From a checkpoint of a small transformer trained on Wikipedia.
Size: 9 layers, width 192.
Architecture: LayerNorm before each block, learned positions, biases, tied embeddings.
Training: a variant of SOAP for these matrices, 177M tokens.
Each number is 200 + 30 x the weight over the matrix's rms, rounded and kept within 0 to 999. Layers, rows and columns count from 0.

# layer 5 MLP up, 768x192, rms 0.147, rows 174-190, columns 96-191
229,197,199,218,201,231,245,135,229,125,227,246,158,230,196,239,184,165,136,155,182,210,179,182,240,243,196,165,226,251,225,198,209,197,222,204,193,192,185,184,184,205,163,238,237,215,235,239,217,181,213,230,225,189,199,174,196,208,215,202,145,131,191,209,216,176,157,235,191,227,140,203,249,161,148,113,142,207,183,191,212,226,243,160,226,222,259,162,189,168,199,159,209,190,159,212
202,199,163,233,190,246,186,225,205,181,153,211,220,177,196,170,188,192,190,203,221,180,166,187,167,215,195,235,157,195,252,216,207,180,188,290,183,190,179,238,185,223,165,178,245,227,249,168,267,195,149,187,149,186,138,189,201,175,191,161,187,184,254,153,184,178,225,193,207,160,182,215,207,152,227,219,190,162,221,201,185,234,179,200,218,114,187,109,188,185,232,210,137,227,188,190
229,123,189,233,214,208,191,185,192,174,221,231,136,232,196,242,180,253,206,159,207,144,196,206,187,206,207,193,270,185,193,244,207,169,212,239,260,200,212,206,225,177,235,230,122,214,237,162,287,208,197,195,176,169,216,248,184,192,211,207,177,208,228,195,197,215,238,184,220,214,250,203,188,177,139,231,169,220,220,178,188,132,186,177,169,226,253,243,238,194,267,217,178,178,186,166
196,228,263,164,256,178,194,196,192,288,143,222,231,216,256,202,174,194,151,223,182,224,214,225,187,211,242,234,200,206,163,219,182,200,237,189,184,165,262,204,217,171,206,225,146,217,120,242,187,146,186,230,201,161,266,184,173,156,168,187,165,173,185,225,169,168,157,217,208,185,171,183,195,186,191,226,260,170,181,235,244,248,210,146,203,244,124,213,220,140,180,168,209,147,216,214
217,205,254,173,214,206,186,253,197,203,236,157,184,243,186,165,152,189,171,210,176,163,169,230,161,201,226,149,257,211,254,209,227,177,201,215,161,181,180,178,191,167,171,132,230,193,217,175,245,217,191,219,153,203,201,226,185,180,169,206,208,193,193,205,225,192,216,212,145,175,135,215,223,255,213,230,140,256,182,187,239,191,196,169,186,199,139,202,201,167,185,182,184,216,202,209
200,197,199,232,166,170,230,182,212,177,180,243,149,188,228,222,202,257,208,188,237,157,161,177,204,219,145,212,192,206,213,239,232,214,252,186,239,255,161,235,218,214,244,208,228,177,231,239,216,211,200,195,203,200,232,200,212,180,199,157,219,221,198,198,211,222,189,204,229,192,200,156,213,195,203,202,180,227,241,230,211,221,223,208,139,219,237,198,205,245,224,166,237,208,148,217
182,175,255,194,187,263,153,176,222,212,237,234,210,254,257,203,151,228,182,220,199,158,182,170,204,205,206,202,195,200,202,206,203,224,202,202,155,164,205,229,226,218,189,202,171,179,182,142,205,212,209,193,207,205,151,164,173,211,134,223,187,220,175,177,165,162,225,211,160,208,169,175,171,201,198,230,245,177,178,231,186,190,221,207,183,183,212,199,248,189,177,239,152,213,195,186
218,215,156,199,169,255,257,162,185,219,212,168,187,190,229,186,177,227,188,193,203,199,181,230,174,237,147,225,190,204,189,117,187,187,233,154,218,225,192,183,219,226,234,179,211,169,254,195,258,231,207,206,208,180,212,173,156,158,185,208,178,150,175,181,245,163,204,152,187,132,175,156,215,212,189,223,173,173,187,215,149,165,238,205,185,194,236,194,198,192,239,200,200,199,202,201
167,247,211,147,233,251,195,178,264,193,208,267,169,200,158,169,182,206,202,219,191,180,218,206,187,218,216,215,226,205,173,228,192,229,208,215,213,197,223,149,173,199,218,199,229,194,224,192,178,191,237,247,215,169,193,211,184,275,166,169,218,220,254,186,213,186,203,243,236,151,159,162,207,180,193,178,177,205,207,232,154,197,173,199,230,220,198,230,218,215,210,183,209,228,202,171
193,233,247,212,254,249,229,195,249,261,183,181,215,223,188,211,176,226,220,192,156,157,187,174,198,234,205,134,221,190,221,203,259,222,213,201,222,171,220,215,218,213,213,222,219,179,266,245,245,186,205,195,157,180,185,205,153,236,199,208,153,190,207,205,227,193,203,238,129,251,136,220,172,189,206,173,174,243,176,197,207,183,219,232,250,202,215,164,231,228,156,201,194,197,231,230
220,205,216,164,174,170,228,195,194,112,236,234,238,207,221,200,170,238,136,164,197,162,194,224,212,230,197,297,154,233,177,196,197,225,236,237,235,213,205,164,203,158,208,219,232,212,251,191,226,187,199,206,156,275,182,178,219,247,224,204,154,170,124,175,196,210,163,190,213,133,180,243,195,205,182,187,156,217,207,225,196,232,210,155,218,253,199,227,244,198,138,195,203,161,181,155
191,173,247,267,153,216,222,175,174,188,204,246,171,169,189,202,213,209,178,155,212,187,145,150,201,106,196,246,194,198,195,201,269,215,255,186,184,212,249,182,189,139,186,190,222,201,162,181,147,222,201,169,218,201,229,204,164,193,188,219,213,239,213,196,153,184,197,159,197,170,214,232,170,186,227,187,204,254,223,206,130,220,180,202,164,179,201,231,186,223,234,202,185,232,182,240
268,228,224,215,238,154,235,216,182,176,177,179,204,177,236,189,159,261,219,167,194,183,191,233,187,180,167,192,195,235,250,157,230,208,182,201,209,273,236,189,197,194,218,220,188,158,175,200,220,213,217,245,186,158,169,202,192,182,246,210,163,232,190,161,198,205,211,227,174,190,207,179,250,200,186,159,163,175,161,156,163,205,198,196,179,156,244,183,178,216,204,167,174,268,209,192
216,144,194,257,183,179,197,176,197,217,242,135,181,171,203,209,163,163,151,228,174,187,216,183,168,211,156,218,229,255,198,210,225,243,210,219,156,161,171,211,217,206,142,169,266,207,225,243,226,193,215,245,223,185,194,168,207,223,205,206,217,137,177,203,186,194,249,236,216,229,190,179,215,162,196,180,157,193,209,233,227,188,177,192,227,200,199,252,188,138,167,203,142,191,163,190
141,233,219,242,266,252,181,175,177,192,221,184,146,195,182,118,173,179,232,140,183,208,220,211,182,171,168,179,208,215,223,172,249,184,195,234,210,179,215,222,178,171,217,164,145,159,193,263,196,189,200,208,236,178,195,221,175,176,149,131,210,158,163,231,193,220,177,166,179,158,192,170,193,242,221,184,171,192,201,116,204,253,222,195,177,181,193,147,187,196,233,174,224,218,242,224
123,197,173,179,188,126,246,177,189,211,214,253,222,169,180,185,160,191,142,227,221,179,234,188,260,185,152,167,262,201,215,165,152,231,182,237,138,243,196,239,180,232,239,234,219,196,211,232,174,264,181,236,206,181,208,198,215,252,201,232,252,233,183,169,169,237,168,194,187,216,204,184,207,149,155,223,174,159,197,203,267,242,182,194,194,214,214,209,200,128,217,203,131,150,258,236
209,202,243,168,175,173,245,160,181,190,193,186,205,204,208,176,132,276,228,226,160,194,219,172,267,232,262,219,193,181,242,130,206,159,222,270,141,188,204,182,229,219,156,215,211,189,200,200,218,157,162,199,212,210,214,147,200,191,228,207,196,236,198,240,256,218,172,228,164,216,203,167,161,155,145,251,245,136,255,193,187,229,191,202,170,212,135,218,199,178,110,176,211,179,232,221
# layer 5 MLP down (transposed), 768x192, rms 0.143, rows 174-190, columns 96-191
189,191,230,186,191,234,261,173,188,199,197,226,216,223,210,133,212,179,202,250,166,172,178,240,206,174,187,195,212,195,223,185,198,166,229,227,195,227,171,234,204,152,207,254,226,205,199,166,186,209,222,197,244,188,285,219,198,124,147,233,196,194,195,168,198,280,203,197,194,174,188,199,222,171,169,194,234,145,194,125,190,208,220,150,236,191,180,138,160,247,209,212,174,206,187,235
212,151,162,192,172,209,253,182,200,188,149,124,200,170,195,183,198,207,230,195,252,171,212,249,150,177,218,197,148,192,172,155,194,169,171,165,202,208,210,259,195,188,179,191,221,185,236,243,190,172,197,186,247,208,224,193,227,160,249,203,275,240,209,164,198,195,168,182,114,168,181,232,200,166,235,274,185,226,193,180,181,194,246,164,217,228,168,214,172,193,195,250,218,213,232,217
224,211,201,205,184,193,203,177,197,222,187,239,181,214,203,199,198,205,216,180,195,212,209,217,200,198,171,302,198,180,183,195,205,201,200,185,194,240,202,195,210,197,218,210,178,208,215,178,216,185,190,218,192,207,224,214,151,174,234,169,203,196,214,152,195,168,202,192,181,183,209,202,195,173,178,190,175,179,189,197,227,183,231,188,194,186,190,190,193,183,213,246,199,205,193,202
202,170,212,237,282,174,167,181,178,233,203,192,268,145,270,189,216,204,156,247,152,151,269,217,218,215,199,208,196,165,200,195,117,195,231,223,134,177,221,264,200,143,174,149,197,185,262,228,186,205,139,228,141,100,176,141,238,201,206,229,159,176,170,194,229,208,211,219,131,260,217,208,249,136,232,191,126,201,242,230,235,228,156,178,232,207,172,206,253,179,162,185,168,216,212,174
178,216,201,230,264,204,195,209,214,178,225,256,201,196,203,180,251,198,211,215,232,201,257,205,233,212,227,166,184,209,165,204,229,214,177,204,183,180,253,211,198,234,173,186,240,175,202,168,199,190,166,180,205,195,230,209,211,187,242,229,221,256,162,214,166,179,208,237,226,262,203,206,200,211,165,208,154,243,175,206,240,203,219,206,166,212,239,234,193,217,186,206,207,203,163,192
207,208,244,211,212,168,190,231,222,221,198,164,197,197,220,212,197,195,232,189,197,175,246,197,229,171,223,207,183,191,184,211,217,201,214,208,165,241,200,209,212,218,180,234,182,199,194,192,175,226,164,203,242,202,199,217,208,248,235,211,185,230,148,216,192,173,213,193,207,208,208,207,215,210,157,199,195,211,177,175,180,209,204,201,179,177,197,182,233,220,169,212,210,219,216,229
187,186,199,153,234,198,185,235,226,235,135,176,212,191,270,203,205,185,207,205,162,214,218,180,244,183,194,181,185,194,129,148,197,201,143,213,163,216,161,212,225,205,131,197,210,248,197,181,237,196,244,200,190,200,212,221,186,233,209,247,249,180,199,208,178,163,160,166,126,153,143,225,180,171,209,191,253,219,128,150,223,225,173,168,211,205,239,187,214,164,265,208,235,205,198,194
234,214,149,191,183,203,158,210,209,194,178,248,203,208,192,211,208,178,207,187,227,192,180,219,238,221,174,238,232,203,187,214,224,239,233,195,189,218,196,235,196,248,216,190,189,210,161,165,227,232,192,138,171,200,204,182,196,181,190,224,171,194,205,205,201,206,220,207,169,212,219,163,181,216,192,179,181,184,239,189,207,226,228,183,209,193,204,198,235,270,188,256,211,209,187,183
185,221,164,247,207,222,190,214,189,237,143,236,196,215,213,220,162,179,249,193,215,216,206,185,220,216,158,226,135,210,218,185,231,177,180,215,230,207,175,259,220,204,211,257,203,174,122,251,188,199,225,206,217,192,177,175,206,216,236,153,127,173,218,241,240,134,173,229,201,178,210,214,237,186,222,219,181,116,203,216,140,134,172,248,237,204,185,221,238,170,254,251,248,229,175,202
154,192,172,190,246,194,185,208,225,268,182,237,198,175,174,189,173,242,205,230,218,244,214,148,191,200,224,162,155,210,194,213,183,201,183,199,192,256,223,203,211,175,170,197,199,252,235,221,197,151,226,165,181,222,207,210,178,147,222,212,193,156,207,225,168,202,196,202,230,186,216,212,222,189,247,188,171,167,196,159,244,232,200,169,177,165,179,123,204,167,254,178,185,192,168,173
241,195,253,164,164,211,250,258,220,186,192,171,218,193,142,200,203,142,239,183,209,213,217,142,231,239,222,230,216,235,151,210,209,148,262,227,220,215,174,208,197,200,150,186,169,216,216,226,184,214,195,196,165,211,150,199,151,165,174,220,218,167,201,185,236,194,201,206,147,180,191,184,200,190,167,186,195,238,196,230,171,185,185,233,158,181,213,193,228,225,246,160,169,164,163,193
211,203,195,217,180,260,272,176,143,210,227,202,210,181,247,233,189,258,193,232,216,169,195,244,217,168,219,209,208,189,258,213,181,194,175,213,240,245,180,218,176,139,178,159,220,161,145,187,188,179,246,118,136,174,163,195,179,211,151,124,232,197,188,223,157,199,238,239,205,219,186,219,243,184,239,242,282,197,202,203,118,204,193,167,132,160,229,232,164,224,265,145,164,212,198,205
229,185,182,218,218,203,227,192,200,196,148,163,176,190,184,170,189,195,207,199,226,188,148,214,205,199,184,187,226,239,238,187,169,266,172,166,198,199,224,180,161,181,214,212,196,189,172,200,200,254,157,263,208,214,219,229,160,224,207,215,123,221,179,176,234,241,261,200,217,213,198,197,240,220,194,191,212,253,196,149,171,181,193,191,199,179,251,219,184,177,208,208,173,150,245,194
187,207,164,258,241,174,220,175,202,211,174,179,215,202,190,239,219,215,232,149,203,226,212,195,251,157,170,250,154,166,211,230,229,173,185,251,189,223,192,287,176,151,147,139,229,174,185,205,167,211,242,182,208,236,158,232,204,257,158,216,198,212,160,174,200,174,210,210,189,157,210,266,208,227,220,182,205,182,210,224,197,173,210,205,233,193,180,171,184,226,176,203,205,229,196,180
204,188,224,230,242,234,213,155,183,164,228,260,197,208,196,176,171,139,213,205,210,242,146,170,210,191,216,223,198,201,188,171,157,146,223,227,126,182,143,155,180,170,230,203,238,208,172,191,233,222,219,144,210,205,222,205,214,141,247,296,208,194,137,138,208,202,200,237,153,244,188,145,239,227,191,219,204,235,163,224,238,210,238,154,204,194,278,197,219,205,205,168,209,179,224,216
235,216,207,184,247,133,172,205,125,181,241,161,185,179,194,218,212,164,215,209,225,194,206,230,191,174,198,220,171,199,208,171,231,231,248,164,196,229,194,152,178,189,192,180,185,237,266,203,223,183,239,191,185,222,224,197,219,198,239,217,203,203,248,193,197,167,236,186,158,170,240,189,186,219,178,205,275,260,183,194,163,228,208,163,207,154,248,206,214,203,169,213,195,230,189,207
204,212,195,158,239,211,140,274,202,215,201,171,200,233,214,172,232,236,221,182,207,218,248,208,171,209,189,244,175,197,185,279,214,167,184,260,167,237,220,195,161,207,160,167,123,214,245,222,160,224,189,213,154,155,192,234,155,196,215,213,189,138,210,168,210,218,260,220,200,212,246,219,180,234,239,208,157,178,198,182,196,200,194,223,242,123,189,173,176,159,285,196,241,232,301,147